config.yaml
intermediate_size: 768
vocab_size: 2048
hidden_act: "relu"
norm_place: "pre"
norm_eps: 1e-05
bias: "qkv"
init: "uniform"
init_std_o: 0.0
learning_rate: 0.00461
lr_head: 0.0113
decay_shape: "linear"
Each number is 128 + 24 x the weight over its row's rms, rounded and kept within 0 to 255. Layers, rows and columns count from 0. Numbers have three digits each. The size before them is the row's rms in percent of the matrix's.

# layer 3 MLP down, 192x768, rms 0.209, rows 0-108, columns 384-511
103:145104136126124117150103109143074133179156176104144115124070108115134170137130096105128088145123092115142112125117146133127167126094144185135099178128166134104139123094141099142109119138122125133133087152117130120088147136105092091134094148107120157125094142166160113110138089125149136100149127165101128110150159098063131176131086118093165103123184129111115116088111139154024127115126
098:144132091127111157130154113106134127163166138097118105121108142134114137129133097139134115139138146136099153111093149132116115094135166091156149114105095125184099100121146132128159179112140074117163107133122098135119138122140136115135116133108156141118124162158110105106157134165121125147155107118112181166107101091165147147141115107145188108129143127107161152102134131093088153183138
104:125135155106118135125127103127163112121162172121137128168089135136109100130112158166095143148116127175138127119113144138144061118152149165127097164113162130132087129106080131086144113095161150109127103150118147103123106138130112111130163115114127069159128165107131159146127153145134113132149094101131130137088156136142093145148098111146115130151099158143138124125082136130134121132146
102:147099144113114126111141143117095124102130139178117111117157083101099119144079121141113126126116109202106127117104159144163136144160131102091180127137138095127120106131136149179111160147158147109077128167095090130138112108131149129127118114144117123092149105117136117144115133136140129171165140121120132125123089152136145124121110141132168155120115153108101126139106139172128135166107
102:138103132105091120142126154125120118108134119137123139097141169126167134120125137126188172098109113118104144118159108170113198146120199135117059172116159089073179142122126095147116090098116104148143156154110149147130142138083135134105126122113121139119151120137172135118137123122104120108162101147114104158076115109171142132119120119117092147130091139138135138099137113121140129119083
098:138110173126101135095112132151121113134121181147108100161122173168155159134102127101116165120119143173123105159118109133110110119141149123141130113103160125099100112104157103126100155126147144122144102093161125138134085123160117119139102106121162128195131129151100126116107130151105135109066162135116161161132119116175138136113153133116148143158126145140114142100089142112139137104136
101:128083143168116126138142146134140111126139149138130144147095123155143125146157121104080111091153131099140158114095170139107112105134126093128135137096108150091149120113110104154124117124151116103089130128098144172108152123110144110103141135112083083102161147117186122140132098175137150136121141182140111143155120152144163143130126149107113170106128124149085116133088097109096096087117
101:119137144144113112151099106131117136112104089138155122159142105122128182102135100102130142143128121125167126135155124118102065108135129120125146119125100121116114108130115205124102150087155138134114121101093077091130102128136132110162117146115092141097134103110088152150175099143133146102163105156155152158130128133114113133135137107122149132087167160118142137141136141146164109166158
098:127146120091134121122123147125101136124103141110140091141133136125073128092149127186104143099100144091077149121121084083139135119123091144120154089136123125110129107127132092104127148132099157150143180116141145130145171144122133151131104111123155090149115137118096086130136120081106131114114136116100165139138139115124145128124170082149150159098108120097086118078105160118156151122143
099:126136154156125141098091128130134114134122082116115129121132124107125118145148128097086156142093163171156137135117130135144099126132158176092161162149154104158104148140075132133159132115095153087150135122138146169122131107153117122169087097096104122119139126128132128156110130211153100152164097119192159118113120135142145127139157124162171109115126151153122167144120110190107096171145
098:119122134187125167156110099155144132141136100120125140147129143131147097098127142134108084152082110132144134136104119105124125119113130125147095148163121154126131126115084137159137132117165142127116123135098089118153105135112158171146124182142111125106098116137107097118095130115118129105133111127124131149112098119130118118109144137154143110096130122116085135075135078122145086160152
106:105140105092107132125154119125090176092134117127117114118121157133121121106101061135131128140119178133107109119163106121140159110122174132126140142167135157138127163097141126143168162126127087108149093161115171124082143109091127123110120132135109105134104125133100135132119141162139132095114135140098069141139150077108120149121120093121142117121129101132145150132123154113120108143160
097:145177136131082097125139097174142111129103157137110148112161118125160164164148118136117122106087116154135111122116141100149119090123096127100113114122100089170157112125151141158123105104084146134144170114121157124123129106136130166144146127120115160089144132155160100123118131065133110118066112060140138119134176117133141114098115135089110101146148130147141142114114151128120143139164
098:110131160105122085157151157150124128158094124114133144126125122085152114114168100120113119126135136118127116135160103114105101140137108143097117126098132125165135145121126118139113124137163130103153128121145163122158159130123142136125126120140134134125123113096122106083108101108127160161088142117177089070131087101181144116177101145125124146160155130145154161142139135160122130089163
109:114120171126125109143156112119151106145145127148113138099168141136117132156111136137148098077126153153135175135166151147135138112140132146119126112115136123139128139123098145161149147148123113145141113135111138141113125149125121143120125141094072119109098136110114162105098108106109138124108133121099109097172102145166105134111133129096128121132118116166116107121147149136151103168100
098:139146123144121120179147115141130122102139130097075172152149114137148105120153125160145152132078172067131101114157094104137126121131109156113117111124107147141094133099138140138202059116114103141141095153121125096141106141144089146159120151121136081105131133146146090113122136121119109152124136151165141102130132099095072131068101105151082131139124125142113131161106110145151108187082
097:129150122137149148145095110100134126174109128156139115146096119125128141112139107128113105093120160098138113072141083125125138163093151113190163119097132156168144112120132183145116127121150133161103147154126125149153097126141115117165147119105136137133106150154110135099097143137118131137145091156159147103119070136116141107137102124120131094141130119137150122143125120106117112093135
098:108150146118145172159153143136146069111087143142112137143131119118122153104092130147120119165100173125135104117140124133120159144104115141118153145092148121158140112136138127159103153149130110143132111168122108106159130107118105122119147149142149138077161123150106152119138126131138114079122104138123133109104187155187115141112106111123120088130115120133114115125095145177140093127169
104:124128102162144139109129123146128130115146139115119137189150122149155131137125171129182124136106097053125160105149118132103131135147142145108133099165139087135145128138116146132118119089106168135097116127141085135131116143107125095121154138136108135134170143127132170133091136116105104154095136122112111091147134123080093131110098167120124095108137095118122111124177122147115144097133
093:127102140141147130126182086138094133151095142136084154111177118140160152151137116123150101144137139138139153137111131144114138142130108120132084117096155105118105110090119115116125100132133118162148132122176159106135132108119115134147119102167134164146115129128142122089114136126100080129124117153151177116132115146139130131151166095138162117155189156126140111168094150125131155131096
094:088121138111151127137146132115118165119135141125143123104128141150121116116121117098144072091080129132130148083128113166136136123136108131084145092131124121142182135150134126136142107110162112158101154093135143143119109092164147127118091129147096109161126111182089121117128118130053140136133107163137140129145152121207131117106100153167119134109082122126122077135102157096106119095120
107:127143115136113121128157134158147112076134136119090144123141124149124148060127137098130136136120122138128067116124118177124029182136130145107102140102131096140128158164126122194150142110103121160139181125103146118105128128128162121175136139116164131121171148114119130118116095126167166141123101113128112120087147132136115156135120149113137178117105138108142178134104136136176120143137
100:110088157125153082125150116103087144129175203177132137118101164142139147113085105105145143127131103111143098157109127145101016126165122135120107156135100136150149157112119156107138105153120130136144166130142130126132126143137098152101122142139120128125114092147090144134123122161161149120100138095176144087102120074143079176192077150127134108121103099167146102142132144161132104115155
096:144118178110140147115106118109107106111111143115107148072068131140128089108128106147155158103128111111109121164124154123141110093157149140091165116160163111116105115110120120174128102138146086113118121113128128089161165150119151141113127171146117145118138115128161132109124163113154110142138124104146165127153123128119144139123111126146159145157118119138111102102155091123120134161109
098:107117090164163105109115150120106127092115158122132088188117094136088100120138127157139135172145129111107103150136072159139152141119151106124118129183107104124077155115125141120164066101140104116127124097131119110090127143118116123153103142109100125120111116143148151118126116120126135104168115163183092144101152123184137121140111123167112150160143141146185159097106157153155145140128
101:120127116121167113134166106173129129080161082093106141107130176110123100117132119125215118125128146139163116110149120150122046118115126109136136143128127159139124126114101149172109061129102129145129128090134122126102124157125141155086126131158113108069155112134135150138159117129084147108123119154112097115146138113082129128096120077134148098125124119113092132140129112121131143118092
096:173104142115084182087141091092123166148048144097083123159137075107152084155089123128116113092114111106104144133152179108132188145165125113146131123114159138099124130110111120153137127104100126143139170126136169089106107124138143157158147123149133138113077150099130085142140133121132161089157126071161121106153132123142146162185169119101143112089162111170174081198118119111127097105133
107:144127162103139137123133144138109170126127093125152123112116084114095138123132117145107142109126137078143085172162115111155129163121184111114188132138112194134111108119140184120128114149132134117105092082097146148096150149154160135175105125161149119118130120102093137134141105167078132150153120154123128109098149157115133067114175143126145115091136171115108082159082185164174159144142
099:132129116166101162131094129117132083148132106093134103124097142121162114112176077113116139128144131136124131151157131135113145096095144131105133094118118127169147137123129095132122087109112101145165158130110143132124105105090133140152123133096151136076103116148165167118138153189118154170142152160144167119085136072098116119159112157143092147115144110148146112106119095156095050122117
098:112110138150136136131123135132170138138187126056161143163158141111152135130147091110119116147129141136113158088138130192143070145123130177142127154130109187133125109133115132106120141128087158105138093154099121131146125108118118141157124110075120115147120130099115129171130119121111139131125160112111083096135088147069143144132119115109094134123120127117169145129113110151084100099154
096:130118173099150152184131123087152098141162127141127120068128132140152170103131158112132147100161144119094099138134156132120054185132077111075145146132138121126122097112119139128107157140086145146146108102126124137105149108142159124174122169118099131119110146167067120137121138101135146147143142113115089113137111100141134144109143144141120084100104073109129143115129132082125136117104
099:112135128134131129128116117098096126139144092148133120148135126122161122140141113125133148090140112128128170173112117116128183124138140127160103142149112133092158132131110100130130085118130112106147085143105083170130136110093124125129129109111092114116099117158147114167118132078115118129151148133106087135176127122160099158091161123125123124136126144091085124146175156109118196159136
095:110140099151096109156120119114107099139121121123159091115093157140104173161180134110083132178079148200127085099133112094170134164107169123108097123138162124145144102107093107143107094130108152115126135102113097137103100113133133123125105112147137141158167106128097173117120141145125135113123109131133128096090146168139126140125135089112082131120067146088105136092149125135100140148125
101:123145139110055121160112149117121137150143095126167105121117152179098102179135113157108152123091134123112149122116134174119097120095154142148141121137157171140173135128138108107125140176126133141176146171096147140073141112115133130163173100137125147099126095142100090138113138159114100148110119083137153133150108131144096120131146122119122117132115085120121135122121126106132130133114
099:098117079121090181141149158096133146147148112170155148122115130120140126132066163115097124108175125121141069163106135122175104147132115127144089119140103127112149098116124133131125083109117069125127110096102150136131121153116140096167139174113160127136110094087094137122143101139141139077131105128160121116087128144106099082164098146087150103145143122165129127128136145139140124147101
102:112156139124131119132127116146149119149109174128100143123141170152121147136099099136092152108145165171157124104121151144128052119151160147112138153093105077106124120117120125129132168129119075147091111109101106114143092149132103107115183106144104108143163161149099108130129099155129106108126139152160135177129114063104137115178166107141134145148110081178107181152110109127099141158078
098:157134148165135179139095109186101089155136151134136133154155140143108134148122140139127158096136135076093159138123093081125100127123134106139110104094133116106107110127108124125115130157079108121149115134141109166128135120097118161136097144125147077117102183135125104104145106159184182111088152163163120107044153107153108134108122117153109114142096082147166125183143116107173098124108
107:129157123128133123134144079149107096147115138150106162151134087147131132121109132096143142091111110136095156111142151115120131159117121093100138137137119141117084109172154087117094118094137114125133136154132097128135130078193145132115114097145146158186143115138132124079139117106143153153107174136152113147131118090133116129159114102146151151115134136141124087123105115125135126131154
100:096122092118173076121147118167129128112125137112124100104128131178125138131122148134121134133117094124158096120149183153108148143089115107170130114104102138145132172114142125083116179157130153106149114136102139177143095115155089147120148127136154175115156117141093150107128164148117124128144107077133090123124146155151127111152132139138119147124128153123131118132099154149139133083187
101:127124098145105095131131130145152134152136103145152147194111158183165111109138143137123151120108142141119127142093105156143151141156106122151127092122173132153156081148124122132107167132135118121105127109123174135084139124118132147085129143137159126163113083133143135151145107110146133125163091156092134143140084105124121087144097198112115086158106144089169138155129160171163067103127
101:127116111149140160165150139138128117157114138133151131153089132140152140100106141101151118133108148108159135137133164109111081080149132131120062128127124079122129130150141066111132126111172141122145128145134148156126124137116111087141092125091091187169186121145094115142143127147132107116157134065102127172119093144101195163143124095129122124108132121148160073124085130124148124084115
096:085094109120124097150114133143125121171099164134133123139109107135089144108118130083128117101160107127133147142120096149139125138159134095124134104094144121093123090109168141101145129156141121119106132120154157166153117114147093105134129135182106145160130135114134152130163122107107119103148098106144102148108091144147139113171133142095177083120115183133146135159132138130121117150142
102:097125113146198093129108138123148152127145182129171136135146121117125162138104163164084079143163060082145131137097129122124091149101141086161107150149143091118137107116150138131157134155151145168129155131138149122145110142153110131100099130071120120127146141164125093136136089146143121160134119125120110131134127135109174113093103150138103099111154165150141087163173149118094171130163
117:189101135144114124076107131146133186137126120111147112091110156090122122122148124139099129162128128142143158111126131117140194133129149103134127116123131147097103108145146130153138090121124136126118171137108158151137098122110113120157129143123099138106150112111118152135140139118148137115163173111131114107110119152129137108114071083087130147153120123094129168141115155103136143091149
098:165104165166187172154091129081119159140111074145095116130135122125180125116102139146099173120131169127114099103142131150140174162079207114101110116143117132115145096132135148094083114123148111148130106150123116066110098133137161130129084120121154114154117146166117088103143088093185167117101122102111107188118121191105143129122123100133100088107157115164162160152141117108090041146095
098:149131141097103112124124156132121109135136137106115156104116125150124113129131155117116121144130140123090115114109144159140118130127145107160160148096099105109125118118137167082104124082165124131127146139115140158068122122149078115089184145130136146146138171109177133117103114132128142149142150107117107149101102105044110135140163151142171127124112131113107121112122129170090123178112
103:113106155092140141103161090093135132151134132097176137123096108142125169145109155121117091135119121113131109142084131148136139144156128191137131111115150159118116114111139099110119128136126150133119120161142126124147125138160105123141143123112122150185145143119146110121119138101119124157135129112124118152160136135143144128163158132161143177138193151120116095135163138132131118086113
101:171127144145123120136150117151146099125128161114134171136129097151141128117143079114099159096121134110100112083154140157145158134144095169150139122104142137137139121123123137128089113123112191191152065139116202162119157136168128136129135153119092124146136109137150133120098113102143145126120114105097124164117182152108119192113139178093161126121145153126114125130116127087108138190140
097:154094121144158122163153110102124128134098169118095112177101118083151113135117104120151134152142092113154124108109080140101130116086132118129095149147127115135107127132127158115150185128160102140094169142149137155139095141116117129055136114134104138129161136155083171124079172119146117119141137154156072103150178130142142134119122124149133071114135119152123139125123153202125111128112
099:127118101157150152131128129086146195150127079130145140129133113133147113113128156134146075128122116128108122156133135127127101127100181117108190087158113111130136109127122161134124114105114129115157094081096153133145117156136126082174131124122119071203155120096133111165117120156149120138134166102107129149138113136066121103138129179118196163156151127150162107099101098106128102113119
101:130135100105147102127123142140124162190091094092126147153093088130143151101136161116114121150131185127158138141133108151144088131148113119137110092113143156117125187150123111128076112158167136090110126169117163111110069115127118143140111111138129112110136105148142164116114101115146099146116088110138128141115144141114094164097159120148156164146147131105159152168120106101152154182117
098:129116141103140141120149165110154117153117102108160148134142132158139107165161120121181099139106120136176126161118147160116115098118138111113147151155128132096153092142115165098128132123098101115129118103113126137119121148106121096145119138120131127135180122136120107133118157071129112139125139130122160146144160152160164160146128112106098073144094132127103136143159148120119104187107
103:175104116162122100120141135134126143132183126104145143118110117104138137131109070181131101132119151133135136196134126133182163157152090136133139121167150112124135117139117160115101107122148189130164135130134123147122098090167110114094148093147154137128140118138152147113134110111120119159139056160113145130107176108130123143158051117111158079133131140119166155125152148140134089123112
097:138149148110145116169186124100125144141141154114094120152178144130156104161145127128156107181103107160103121152135122137111149131084137112115118177153111153127172114138157111156174158127143122106117117151109168137145128147122132132178121147123142115124145087148137122091159145191105130083139108153167134101135123143124076094124128131134130160146137126133137130198115121157166125103105
097:132091147116138122110160108123131131139121163132126122107124117140157147144176149066124123133130126090124104148145112160136096113118132160108096143141131131108108140146144128162111092172116138128123141129164107151118154172141166182123108142132161115144105155149124113099157168168093120099124100148123181137106199129176124117151145114113110123103144145111101122163106112142083171099151
100:122083112121122104066098149119144096125065168069150124110122115109163155179130134142080129127164145139106068107152150127143179167124137090147135158136143137152130141161115130097146167097155178137140152102080115128115154158165128127131130132097138156163125138163096109139120125128070137131118095130155127136111163157131120157136119114109145121167150128102114097128098167134103119096091
099:148127111121096144158154152135135100137127157128101141064124143077116137109138167118145137122111112126114148134107105168159130151156151149149081125144121125092102108200135162111119118130120148176080162153122114120124137127113112062116126091135118151173113152139170112156100120102143086152149090101138121111112124105131130126140154133151105128143131175126085135125093095101225142128146
098:107109154072085128115132132124164089168095140144119125105140150137123116126123139110079130065160114154124121148112128115114151124090097141099136160120090070116130105191070168122102087095076128067127109126112121144102147118112126171152170125126124134174109100108120164106083108140102114083129105135143134123117166139149120146129177157108140143148114145140113103161110147139162142127127
099:147139079138140151095130126134144127089119132097127135096111123165121124157159143109134067109073126152129126105134153111082195083091091145123158099140131087153137134139109180111157133100133174157130136158103130109077089142134143136136185143098133092085107103130157128110119140146144140158124129170120147137119141147134177113162155108137112130184141117147136112078151128108160113135147
106:134140116154141155186148127101130097156132094140160113125146131114096102127148136092127107167100121134083061121070137145136220142114124130167116140146092141144143128088135133140125132154156127119176141168128120134108098116118122102150093158126133161148066153148109190166103113101144134112119127091119130134138116121107131123108141122155109127141120111133172098140116121094121147182170
106:139109129143151111165135127142083141096101140127107133125110118135153149123115114099158092178139169109153121114129130088079092121098123126121079161162126101146117095089110130131155113165117118165118140122167099164105127142153125105145107137137192143117101165097139110144089173129127168154126126153121098128146127115148098133126114167102116141111157059117116129117180130130100117117124
100:135127112132145136127139128074134152185118101139150103144151161130125109096160164163167138105129101114141096124117121155111179124137148119129152196150152156117136149144151152125141129141152170129112131133129192149175171101155080122123149161141113134113112158163129141108076163121097105155115143090108157099150097155147153117130168191099123149159091180139150122105121129176158158137107
097:101147141113130098145106095131126129128113160147140145140152102096083104138135144108111094123098136114169151156124116146134086159109119116111121125134132169122107111144153094172120113186146176141140109133088073152083161134141155187135108139126154172115152148115132118128121116118127178108149123100122115124159128098156129129110174154120141166125089106115188196151110107138135129117118
106:145113155136109144125127116117119120145164137090156162130128148132166123135130146123105131116112113170165121125121146134102136131142119088177130116156125137120117148126099106154140124159144104116145104144098180122096103152144135126119114147107098126133139153134064122134164088089117145113128154124177119111141141122113115210093096093116184125168097088131152135131080173108121140141121
099:143117140171112072108133125129144113131171132138100110119142111123106128156110109147140117084099116149135153095121139153098099138156101136104127146154109124156087129128112105160145068093138146126143118134120090111136120137118084139127163104102108103128109091111145120144128133124070125087143152155101148111115174143124155129165127125099140141124153134142155133077165129145160111151136
098:123115169092118108107132108113173146137188129134132140183140131143118158126111145153131144162135127120152088123122119157145154104146169123096113152085105087159137167065142079142110154109128105126147113114148152103127122145108160154178090123096106117133128115092098131154152113135114107160134125110161152124084119159167118134135177107080117119121099116132139097105165105090154121139121
101:152082165133064160087146132104153098080110092112151169107114113110140110173127089126172149151141094145149138109127129140151216114125104110116086133148107170082134123130118112099161109130106122085121162128106165104132131148141110092158117118150112051144125153120147169135121167145096138106127138164101102147123134157087120131087124143136176179091109138100122165102175109099174135153112
099:115135163122123175115128109158083129159134137079072137141187124158145128155115137129067118184115114103102127132108147133144103115119124139115154089092137114172131139096175123112086172122114099121169139134113108142116138160132113137140156116109150093120133088105131171151109131104148108126103157172129077133154137114117134135130122134146147129136157119137109160111123136121112116127133
105:095164128117132141146155144120129137087122148118124153140153092092132125135110159105100159166119106110130121125162109131127139167100109162151084102147131140164133124121135141131105091120101124117138115100167155151134137129162133150097142156167096102163150121096157125128161116151126114168181103165103045105095174079122110095078129137167152115103114107100140112153115148112118091165087
096:133118096074125148100096113137142128130126119124158151099086139107090123146096130122122137128131145137110164107116160106090154123149146171160134085151113177135128101166126122108119087166086126142112138108149122140102148134126131149130157175145134110132130128129101147127165069094104081129117099153099082139126119147075159105084169180150164138131151140100150128081083160147144132072112
099:124122109140151153145153118108152150136109133124133153154107099091135141155171124124117133136141125155099113142125165132105114086106104121119137142114144100108160146127116083159133117116125169083138104117157130136144125097132125113110124091155120098105149114145187121109123155111126102090134126119136123137149106130117092102159095124144092167109121163140157126148088128178119165111138
096:084105128164153137144105116159071122125131095093127103119119150110120183110125147121132145127140161073137083104162120134071043113157108099101115061116134070127151139160122136149132078078122150130167125133146181127161157108115154127094142121148154107162148117126151118077110104118125097129132120141129144153139114159170088151143108122116112141119147132124126159077093140119123120154131
101:126121104124105101122108142096127109119128113107100163122126184074143108169101109132109093140115130105146142091100135109123165108099160079148116139092119165141107158142137142128156123099158116124116082186129121123143119106138134110164128113122149131121161078146132116158119133156126129121154102130148162123161127074162189109135147137127090151134144153171148148116106130100135147137112
094:124082155164070088108119114130169127183116112097121185179114094137132096148078141110119179146125148186130150106131184104107113134131116155212141074118099183144108132097101160106106121132164155147097128122131156089084120137115103110168122128139154168088145124156134154177104096106126175130149103123130166155159133128118136092123130121122171125132126146128162105129118165136141102121125
103:146114085128129110109080154126141145089111105105134129121089154111106108123148129142123183133146111179154122128115103099136216110137147143174168109144170120118121145120109126141138164164154148117152140126136123115099097145121085149115112119114167127153133129159112179113142134062118087122139126168107172140157123147162127133123090115129103129142117126109113093123129110135125173105137
101:130135093204162079126144144119084095141167116137146097132127103087150098112142061137116144089124107114137146125129130123158075131132138129130094142154098118141137149127105117144146134134107091096136142098110107130116141118120141144071131071112135111133106156114130132106113132115113175141134124130176152091131151125137120145165108114150110114146085135125103144120142116144158136123144
097:143114147176115105148135124124109132107169103144150118087143113144173133111141091161123129107085130124097140146105175104116133115112138086137181133097107135164148139117113145106093128142060108077143114125095112096106131122142145104157119145144134143075108169131164123164150121153159180127101157133176119128101130126197144139082097127114131104062130140139110164127150089101125146145191
099:136160137161098132133106112130114138123138140148156135155084140097162155085171106121132145143125150130156159098138146111149062143136150121142153153116123152152144100145158101146160135144116127120135122135114135115179128141143110143092145156118122111170135134107114100135124124121134161115119132122179138120136167108110093156152119161172154136168148136108115130099111156097062131129114
099:133134108107107166164150115127130113121127116148144123090149135110088123217156154134160154125135094105138150100151106099188137130116152080176128131127082157140107114106127135152140080115128128112118150187136152146140150117128126152099099106114153138132155155155125126101143124108170134106119101106142112129140081172155161106170110100139134066098110162101139145150110129139121127136129
099:113120083117139161151114120106151152098173126135126170074154132121161122140094144116143122127100122143096107155132079099149065139154174156128116111136122128139099134173139116116158096156139128153102167105084143122099102116124149137120126117107158114108113119118131077089169158139111123137098131119120128090127130106095122175146109128163146133109127147167163108086115114148107114101119
092:145136142155128104134104110125147139152148085079144151134096139118165095119082150099105077128104117129123083096118137085115183142112097116109132185109134099127192133152152169154118129144140074143134098105143155160162128110104127106106158146125135130099121069129135200154085123075166140150122123088116111124123152160125093143146179101148124170105120094109167127157164117095112119120124
100:118141160150120125090111124153103113115101173091120161136174131129154115131130128094132131124155148130130121115153147148162181130163121139152127147089112122164138119146147143132117123103125120090112111139127121140122107135119119117114116125125128131119121156179178155124144156110101128113145151146096133129110115130105159085162161130102133094129151139145093142098127110111111129105161
102:090143203148148101070143133150132142126093132120136121098133125099154127115150164151114078124179094102111070090114124104104150180121145123129106136094091150121100148143139093107108163120147102167111123139134136165115123124142092129097119161094139155136160155133150119189167148138147174122110123124132126143161136094127109151131121135114130136159126154155138118152146133105087140134121
102:131107081145147164140129123122116146102121114129131140136128125098126139121120140154136162175095147126106149135139088128153107125128172133138148157155150113097150159168091134102128140147100126157105126105098167147128149147142130142096134122167126121137150108123135102097129168158133148154125109123138157191076108079119117146138124130121158133092138175119144081138126127136138124159162
102:157081168117116115143119107143125144164112122142208111164097122160134103119125187096120130113181107133139121156095145114109135098170121156141130149122134125095137153157116121137116098113129082114151110138153105104110096116126152113124116120089135132119145134147099104156097130120150146118133133077116153118146121152133118119168148139130092131091136122107197106144142146119117134083131
102:141117110120107142139129109132142105139135133123153120166158138140143163103139136126110184128118087148107138126115100095141172128118151109152151136179142084136184123171165137077157107127152141120119146116166117109123112134116163139093127133114145101140102137131148162133182106127151099118108138152105097173072125168127124140147121129148184128106098144121069103121155113164130140101155
094:144101120087122142127114130087132122076071109116125137142093133097133153101133098132150178112144158137168183130146113122120151161149138153119126162133117140102098124086142140127117156129133123130110150161131124162136159145125126121147169124137124120127096127108112126118147130150132157126096122110168091113104141100062102153128117155152159091165149140167128120126132123196069131174151
096:127136090111110123146086161132120116149124138130140115108113131109102103142174101101142119179130123147064142091166129084137103095097120144137106139116120121145099123122159143136138090107133121135149115122157127121106141146118092148112150127132158167120152126107139114146154116180124114099131089125113161126152114137087144126190138094135122130145153122149111201144138122159094101130126
097:137101156138098055126124177143094146084122122109109156124138174117128130113109125151127145131128122086085070137127116174183097122130137125106123129135153169159173128122061133130146126130140178116164122120072151116082140126153135106144103137155161135127132130145102107081113138103099119156143101131128152103139136184164119116129174126119144148127109109131135100118122145136130145165127
096:102125117135120129119164095129116171076130124146136160112155155127132108125079124155116114105139133145157149117145159105137193137147157124131147158102146172150074156119107141106118129116142131125123164163152115090155187137136134122149137112149115153137068145140142139161139140113076152147117127107082147110172156096085191125166144151145140083143105112124065078102113160079135149161107
101:150082126156093163126115134116128119122130140131129125101138157125142144116113109123159142175128195132170126122121174128110101157151129140118097138159138094151118130172095099140135113144105154153100152107139177136112097110112147095085154167112120071123165162118143122092120133167133155150150106090163144086117095101080133175140130158156130138100146131116107125118143142092132113087150
105:156116150110145142136129103165142151106166133129129125087161129132143156170075166177126092160087110106143147099159123134118184182126115097167092148158126116185133121130101080134136136169126145116114164121104129140124143117125095115097123110120125169093140143127093116126170116121108131154141165115094124152136133086126111131141140139140150111154129132095148092132101138100140088101115
095:128117144102123146074148154154072154135115121141141169126097100175119152129166107091127118106160115137150100122162177159141128158157101128140112114142109174080114120109124147133125126157121143138093128104142154122122097146134112108141109116179162142128106174099177143085133174108138099120130116121116091129146148173112139117131141113109115126090098116111098115184152154141124108165154
100:116106106135145113157087110113137138153110128126129139169136111169122172125121164161123129141111150060122152092116095137125112113127127135114098114122155164202146145128133131080105139129116131169147110092119136164138138159156107130148085140113155141094139128140135132107145128150143102152155156110159131094103145089128120138165095133122148133136167054114126125101129140137162096111132
098:138072123135123109124163153085170108098119153112153096106121111094165143134126150091085130064106081067099142125114122148139119132095066103159131129135134170150156177129150130150131122124127148082105150070113158125146109108121162098097141119109123148113122170146147106131111113112160160158124128123136146105120094130091142144147114082141104086089135138130123102132134134164133144122145
102:090138101058206169107122155111117130108107137139109137155136138145131136164090147097142152134105141171095101088169148124120095045143133102101164152100150140118140168104117103065129171137111130145123140116100114123119163149165128120161138085091128146071093102130109084170130120138118127099140151162122111101174112095134184082134145126143137141138151090155172148111143119141121096032105
105:141136120068112152107156133139127103137139125151148127132145107129130140133119109099163166120114104135139151117120133121108162117129104140142158144136132114142192101100148094124136131155112132088099113158111088135143160139107115148173147124120135123102146131082134086142174116136110133092122148138178150124120130114122109172125157115121149169147085108131156128115133112155175134092167
102:131130133116123107122139104136145143172122114114158108140111110122109098131173115156186137124129091163147132120125131152127164078176157145138093111107120166130177111110131174111131104135108135122107131137123162098158158194100143144133135124142137113144179112180138110113130151097119154092109131103163124102156135129213126120133112121154126133121168127119152158144106134157119136093135
098:103145121145102138114128166130169132119128129119132140121103117149131135135145164103134120116157114099097134130137093147095141117130140124144134132095138177108091101121119148107154172079134104120163102142152146171129162127105065112086146136129159148134145118140134121122101125123149124174090149156142162127160112125134149108119091122130103185118133128147117112155141129172123158123110
100:138146092171111142159138158097123147113103156137107133161117117161175131135130114109202134103113107098100115159140140097118152105135082110134154159171108130138120135139138183153079120129087093151123103141138138121138110161089157120146118141150101130109126101148087111105149111148109118143096177126123120161116119127189097109130103154139120133146141134151127150103156111146126148143111
098:100141127122129122159107121140112115099140169114114148131089136076087102111172142178122095126125122117141039163157157159089134167105111104143116164173094122141124143153089133129146102050177133116135129124135127135121080142116155129133108134125123127132121067141104166146111123143146145141114107131141126105132132118171114120120114169110125163121125130132174126138106119122097098143124
096:148113057132111101110126141118136115143103103146128099124127120080139123101163100093153174090103135146143140085131126072097199099115111139118102181152134178142094161082108131136126102150112109125130140116157132143153118140103112123122127123146105155151139117110067070126105133105145098134122152146162110121127118139147084137118174128139135172099165150136114142129135073079110158122121
107:127123132116132073113098132135130151110073085077043154133080126109189128158128134159135133183115069110128101099144146174131107140138112115121152123111071144155132160150110127151108192100124113147159134145151163109110160139122167106117081111117137160163121196135074119097144110107160135080068117124102115150126136120167108080118115111152118148127143135163158122120158095121109099134155
104:148144146109129109183157116170175129124144148102128111085120110156134099116085121119105136126127153132109124103121132130099071166106102143134168115135172120096123114130121141134129107101077112150125111130108098126136122120146143145108155106172181116163127167094134148165143158098118137138133154141143135087144132153138101144159164177121125142119089137145105138140109146144151133133137
099:108148167112133091107101138156143159130130132135114110149138078099143103117158146130121084128159120117159112153139143143149201136111119130137098117116134115098095168114083129125133135119143113156122133127104123130099099126120133146161082075134132112142127134103132121131120142129102142161115158143111124129092140128148146101150110095132152115135133118135130126117122128119139138135138
091:143170144120164170154119152127172100152107110132118070137136138106128107110099139139144134114097121129108127145110109101125164134164113113103120110133128094122133096137132139112133096129152152140134140130124146095113157123088152106104140127136115102159109148117092149098139126120096089094140170125139046147074129183096104125123130080120106124136129120139074132124139126125095131129129
100:129122121131128149151142141161085165163091145142158161114133119186124109130150119055123100121141144151124165186155123179159054107160163179161178104108143144134126159119111171135154098150142167144132124137122177137112166142154112106118106132143145094110142122090133119117129189149100129144125117145115117155114131128161114147098128173089103141148112147127100128126146133120116149163139
101:150097154102143099131155142172142123169120111175130151172111135161149136127117118147126130110144120111127124153102135123115243128098167127125119116102133117126099108135120160133117108131147117094112105137142171137156160131137216113141183139084134127159131137124145187113128116088148183128154097141104156143139159105118139134147129131110112191121112138126117120164158107146107131135143
098:112147127095159130139141134113121160089144126151135136108141094130140091110122167125143128121163121109114108128125124134122153150083119105141121146067120082109131090095132107143114123132091151131073156109120120113138143165152175137109138146122105123112111131113186099139111115123133131116099103111175113100157143138148090125128124131124156124126135168118117116123131119141123119120128